From a checkpoint of a small transformer trained on Wikipedia: biases.
Each number is 500 + 40 x the weight over its row's rms, rounded and kept within 0 to 999. Layers, rows and columns count from 0. Numbers have three digits each. The size before them is the row's rms in percent of the matrix's.

# down: layer 12 MLP down (transposed), 512x128, rms 0.107, rows 145-191, columns 0-63
# up: layer 12 MLP up, 512x128, rms 0.11, rows 146-191, columns 0-63
down145 098:525485517474473517524570531440546451533493537480600524522516471427493492570548438517481497519428509452542556433467538465478470437485473541483447528492533464511464440543470573497455535521432505
up146 104:474468511468551443504490508482479479581551454493483451530491508604507544457499511512524500456564434473389464472442465566444491475489468583546456451442521525500522561552525538549499517469513499
down146 109:510549469553463492516487481546560495437488553526496534518531468404510489519539518534449499528437481478588519523550511427520543573545471434462462563576484442537490445441413489480483505519447554
up147 099:424486538572458509465567542533437503467541487406459516538543529505471490490447545597473444492472471494470584516547482508541478496495473482483426546428517495492521520525478460559483463538529483
down147 097:527550525500534499571451468491500435440502418536413508484539527526498452540589456513505527419507476539513591476467449471510581509429501451544539549558505544468524577530515474479456427529501439
up148 095:582483546502417581465481550443530454433465438535543518487510484507520499422519543491492521565452521488478494556498440447618512442496509474487558516496485477521511509567439469520478502535457553
down148 090:442509530503523398495534508526516465514549501468457463520491480469522535466458502511542525426497487451518541532476543601438495500596548478495457466439443541510499503503481581518447452445481497
up149 096:564496469434476435462480515521507500519557499470535540537530501466512492531460450535443525547515483488428506563516481527531506509525485531456469578473466465432516489494547542493405518536546511
down149 087:471541481522472523530461368467514526453482488565508495338464514496508504446553544507558439475471481507508434466491513516530499506525530513473510482448453547521512505455442498516487529512585467
up150 097:465516528551540512508455433549501492557484469396499486521551517478448485515491479578579469465499577507508531528498530507528439484535509516544481533474489377503594543470476499446558498488477496
down150 098:493502483505372555529486454496477490502508552550494488510403545531593480495436488487468511512487445435571442453537483506486525548517566489526583537529467540473524523566498517522528473394465489
up151 096:545506481571495522454411478520539464534527535478532526518468505451518505485528507444457540501509479527506443516534497482516580448573374554496485542509447491475501534494496538476488531575533528
down151 094:514504496476490466472588532518530486489493552456546481261509493509493482496510475506479517471448531508485543467468487518574531451517558464522600436482511524429460446502513468548493516515516521
up152 102:564526544484508483486406524481530501476439418487470486525435521483492486483563480458493537552494503417497432491410510456529472523578464481467463567508532495423560562497414456511458476465489520
down152 096:556526430509469587472500543458512401491516444497568498428489448500448573553506472547567558526569545469509485505457446466541486497520495496484569512487463535457493500508546521535459522540542545
up153 087:403477588534446509506510528512472543441426496533481502511508471535461413465515529506479499515524493541509468531546489556490516424535499518495469465534534527551540504470414514552520516493360524
down153 087:518442449478564545508446519499490480598580572459504514512467481493463598517518492480557595444489526531503474544479455466522500599533476468506476486468521460487541491510564499460409493540492482
up154 092:532513479533537556502457469522514501529492444515504490519482483521509500464450494491556549531574412518470521479575548583546494578463506522441494525540479484492555450499521490489503473545505437
down154 089:527446585525468425467549491496473472458501533436515521482504522504501477492543531560472426499463544484552516520449475426447482423593503467557474510441524550545494511467462504506507541459518542
up155 115:525561599431514411470471562523491435502512462465537489495494529488530455518516436515553470539496498543491570500407518568535532486562465474512473492417546448470501506500509445483532471478443534
down155 123:448509495525532574546481549508497541455539534412447517590510483501507493485508431471382500509513541525512475477584551462447473403430587458533463516517511448566516505532521523426479498466524518
up156 109:531537521553525469488590485481440478503536491463520528520547507546429538505455501514495532460603467514477400536456543531502477529502457458498501547465533470480503528424499522520550556500440501
down156 104:477492447539442455526478485508522513443486530547411518436498514581500541517454487459441501467501492456504388446515518467545443520495461488486489496548481490484552484518456487547514456483533566
up157 096:548475486529516529443459537539550512459454432546510502512519486574504541476538495518444473468523487459511535462541531560527444518489503556432549542487443520439503489503449552472421530541472438
down157 091:457511508481547441497491454493537461543503526505518522436580467443553462472430521477548537510474527508473511542524432515470551471537460489547514454529517513487565490476533487480485532495588495
up158 107:443438497512528483451505554512474510426546440478475463527548465468544547492527561544475541571506533473470513503464482510594606430558520483489503485463480488414549530504450482541515499532491463
down158 111:540566625530509484518471425448578473468522540480503561495507489536467502575511428472515485497431500555535508445547515476469451494477485456524501535498579438554474548499522490482452531525473517
up159 103:469516571584448466477501442479573521569531518479497564540499479519499428466459499540555519470434538435496455509553554489514552507506565486565499562523486443492486447502480437571520532473476499
down159 101:516581555473504503480577573452523490545485502542555503527480465455484510448445510452478469523543517507464487499497490561444483547522538537452564417490461436459542489540467455510483381467554469
up160 094:502495481573487573470409507522460500563426500532533602498508516555526512518433488504542462536529510523531378469445447495535431513531540510517479527485485464504425558496428481554440521499490448
down160 090:506485522438558457450541541449504609462508443505483528424525506440479513475549517463528584516521507533495517472522455496414494588509555514472555458443513508493481441459546520473584436520485491
up161 107:433533584522514432524463463565500436519569519432552549531570452444530493450493557524484491497573566480518504520464428438509489574486472447534462581488515485465527475523499478550472506456505546
down161 117:507489536483434518481441540415496536518477494484492478565481495505544517460514520528586487488505512455564533489585491474439496473465574563507494522501504517456451515431481562433482474473525500
up162 100:550487531525521536408470494501540486528481504481486502494478477519519473503547460520474539529528484545448450546525519468503527456579459460500445567464485477447538552454442445535464492541504502
down162 103:500552497481507543544462516424451543438520542436514472404562501481486496475540576517556522539545528546478526464484478527505453510485481565483556489523490469458443403450560576455451530546521540
up163 093:448466508479480579492509515504505518551467484517544526541515450492503529546435471509577471515440498464477545551448501535592455410506428473507451575471468458445492480473391461509588537533501519
down163 090:481516498525475535442458466466472515440527484449536449577507508512504437518481470509430469556513568487531540466596494468543513523500451463459476586474507548571540478545492479498540444489428504
up164 101:471543554549532465507495533507572428529558441467481497539394520493539505469491464502572531484522508468448521491392454494502501550530456460480438552489491499504514491513500469471564495456529431
down164 094:490508437535508532489499453488548475488469517456581476469459514503537532547529505468440467496534594482482514525486445499501503481524511551461487577465528501461537561468489438472481479534478544
up165 095:523488478452591512569489445534515539458518466477503506515492543496507452495495543480498443515521430464390563494497431542505596496545522429502465458469495518500545481563513526584408475489485506
down165 092:433492525570417532539526537530485450522521463564496519400459566533502527523470487510523558471480519447559399500556488476537539476492472558544469512518533477514446474457529536437592511494490424
up166 096:482484563556469487445439434594512434503522511438506556555503460479600485479483468486527555673503522490468517498461571478527499523545480464424500530483512503520490479525520496507482478471487529
down166 096:506516477516477569577488521461594480579479416555497449459507482438472455552454485523498509521545568486451507490536519514508505490519492545496507506547556555475516452487479469384477473495474491
up167 125:500521504566547521465443513501609468467539490464467483518537474465543497417480559614475482544495444462517482550553417583514539499528503500467502559519503471539556558501447519496493561492432470
down167 114:459558504523573462485534466540498464519490480475499560291558466511481462469535456516586512498487451499450507526490526489482529489526515483489508528476491482471514513472515466483543505453468508
up168 108:436524531581474539483468502493509490552498430529569497505519495485541387484534513540503521522476517535512497585532453498566485434496487486467513520479429499476484526532451478574549507556478511
down168 112:539439518485422460535454481457471488570505546534518475476484450476483456451465482507490518410504572520481512467506500497483508479505556506494540481449595507495533588487552541479495518533519512
up169 084:446457501505458432504427524549498514538491458505454480485480568521577485508472503541508474467543554485385499565486414461522512478559529532476496524470531534504496505533497406503472450424479587
down169 086:543552473477569542500479466508500454521487572495526486499477463527450501528531544505430492470456492473560458408465581480464478574494438513497479506531472541497519507522478602503567585546519443
up170 099:575489500472488481514495431517531521590519484454534493497447522520523458494515478543558472449501491469479526496505516510538518451500567481491487455439496415499471533442450475565570514476490517
down170 100:492546499464575485520463492404491437489482483512517449444504461537492488518488438479525436562445562550531489463480474495513522443464520512492545488567494475547558465513437493458533623574555455
up171 105:450509503554529531413546509497522533469459556536545496526528494517526415396582547435521501554475488494496539460492473521511507469475461472455461478443501508477477516537523491492585476460449538
down171 106:516546438504537513488501518588507433488541499518558512488523552504462496469486505517489499465501536521473455499509538494456511578477400523523486498535513474588548448498480482504427582483439458
up172 090:457458450535526485472522541494452469528541509490518532498537478543530498500514503525496490579558448458438509538502507479541483448533510482494481540551454432426490480577588528536503523521510467
down172 086:532484531471499548534528522479502575507507464469558464460453549507465460446497463533464494456510535510468480489498549518466499461558525494471458452502525531528562451488424480479546560438457524
up173 088:456463506503464460472494557537477512535553477458536551507550461451566527494530535542537413542528425458516505521463466592502498500613455455482491522415465500554575550522475482522546484477502479
down173 090:502519479539500526421520506532478533466427486500495545383515457503487494486486475521535482535485446489549514557496525506432476460464514443535461559500448497534506491564455491489452537446477478
up174 105:498445488441503473457512490506558519512463443451482492530493449456500530493590482524536423577475479495483505501475525530541530540501474483552507563471435518543488570524541452521499437435451583
down174 100:465508528524508491486482522498435502460527486537506510549480554508506490563471501421531475428549532482510478506514489456466518467476508500480497468547481411518492433454539552437504569554474459
up175 098:462456466525535532518551489499460546492515504492533555506591483467525498514497589529510458496620469494496491526513475523512483561449473469522431519553427531479489558519468464548544503542544457
down175 091:532549495524458447476435449501542455518472462519556493474419500504548516470475456522458540446413515478493464473501508525510516504624566537458492460390545481484512469501531524508458536441502511
up176 101:534446440477534551487514446521527507486512449481440528516459464488475548489529514522526453597566448468510503551523447578554509440549496572498446531506495437473436514469482403559536535543451465
down176 102:468499629523481481573544521533460444489477576430479559476483514529451466512464479510430546454488489427468423537478526494520531558454490468453493499468447454525486544506443500516511518407520543
up177 095:492449503535487543483537461481480504503497510481535557514566480514552471474470618483523528528484485444431571494544549570501466575498528448509477495532450512467485491550399518516491412480404525
down177 090:535510450479463527461468495436544480485501458531584533357502440458556531529497491547439501507509497460545493535551461551422553514528520546456465527425501512575463485464513520453448478513489448
up178 098:545501535524436557467461553498470464529492481483477540510507508504543601493524583555534492528527416463524481533456496553487527456520483526459437523492506524546517529480500532537437528457489438
down178 098:503467368493469470517475485506447568480485489547494556439520494498507488509442447514517458494470505555512520464547431514440463516492547482538504568534513522573494500550494497538518432436491523
up179 101:501508476579486533444575456549502450476490481507504493505499488500489501484579584500524517498463476493480490531458479497595516510510484461473480517484535526507466578522504507475525514518466572
down179 100:550506460485549462513513423481530474489474502545570515533485455435515492515532505496477519518463491461625499468445519448486459501446514527438508507455494537544508492476556590533486546513541555
up180 094:593505505548497506512522591485530511510493434538526431524460551561491467458536484491419541452515485496518494519429492493515466485476534494420445489548428470490546406510503520599460526465497532
down180 091:488442459515493458468482469510564527422454520485546538553561476455529528453536481475526532544545466492478497517488525531448447541493462512546593492513586531530446505467463481442524428508473511
up181 096:501400482564423506495480425574442515515518430490510522510508507526537421514559491557454539481483485473526566495493514542546548487553551440473499534533546524515592449462449425485450525515466501
down181 088:519535605466539587505514557478470577467519569504519512355473433496475568526503489479593460501525497530500495481511522495485470535515527510499475509482436512460488496531509483554497461500512471
up182 086:464517543490455428516480438521506428471511499435518445554506583531499504548478520433455492558492545519493497487536497477530546533510477499522446496436506527486571514481470448531523488528534477
down182 082:517496404596528523560529452500481492530509440567554541440500492454429532542549488465501455514432495501500540502532490514475467492537546479498546527503467503490481616490493489476462500479502486
up183 109:493489525534550499434477426615543495501468487498558557494507430538525518476578542539531575497477523471497511598453530485629484489523470473494477518468469458470542604493488467508427498579498475
down183 118:455537485551497452564504427477511503551508459485519524487544519457495521546472459505474474517455499529468564501510447477490533515591481571517541464516546535486535466469476493481501467476474473
up184 099:496469515516533526401561498467538491521487513547508599498568469512582535431526484510530551520570518504529474571475497472513428499579529506503416528492547428469488484480406534485551569475490535
down184 099:433491397521470535588540501468525488515491506539486480474523477489473499517500462526466453474501483448575446473504417508504496431472485509503490479591473513504492524545519564523499517439550561
up185 114:506476480497477574523517405509447485493519507503499485536477518594458537518561553520442465558537514474487497491458494450504556511530477442468441555484536472495501566505500476509550483524452472
down185 122:462465491461509437516489431524532516523462544475531489469502506490488511547431530458482483461538504508459477520519507504540636510500437542517544580486436548440489532492474520488519537513549507
up186 098:479485460524477482480491515476449521560553497414560484533544531441549492463492516539565522546492492468497457476485483615555432517527488502481483515422430482532530495538514486443526537432494472
down186 100:501490411558467546527488474498454559478518456569523467465494492523457499541460519498510473544466496542514516574469511437430500507497525518502497500475523488535476472508478578494538517506524480
up187 090:507496530520515485479477535471533488518461482439498492574474489478488532443534545513529438487472490479479471575467476473471498444523544516542549488390501499498575562575441477507580447440508559
down187 090:480538450513515472517517525494486550499524538598508500438501457477461538534512504556496570499492429543434497479638509465492467522386559518494449511591516544531455451417441543411469477411558495
up188 119:524567508481475544483535467538580456508488497470484477514505460488576445498526602452478521562507505471506494458430450529549507506470437481451515443424459509485493494561460472512507567506498507
down188 134:551539496465494518560583499555552484459524515505448459520452473557511467477522544476431448503495532398576485431507493486484496498433523472473506426497562519592451393504540507569528520519530571
up189 107:462476511507439441464501551514533433437503540514462497520518485494499478452509493561479513549519458406519504496496437538592540443548490485543461580521503505486495541462476494536472504516539541
down189 106:532495554401496462451460543469479460590574487485460507463580563538511527455491514534506497502527479560405541515423489545473447474442417527556511506470510531482466465499525405468525533543543482
up190 107:462430458494509402483511517496443457463514525495505462533465527533486500456492627506540495484500496486398484549509485536533504507520492426441491473462492447479576530524522477517547601503472444
down190 117:476443518516520527513451466520388531522512523474485499602534516478497472524511506537517477441487543532508504452472423448469496498471462480593520536479526568537579481478465512470543492581475444
up191 107:513520609598507515439569524504497477490487499441506517493495509487513420481449511542493478504543541412522507437498459546528501567544520467504428566478520459465531486503467522534442453450489594
down191 101:505462474493524541510537476517447534505526467424535513378490534586521489481532529508508516458493489419516490488469516464454486494509640495510521540508501550513484479534475479531476450464452521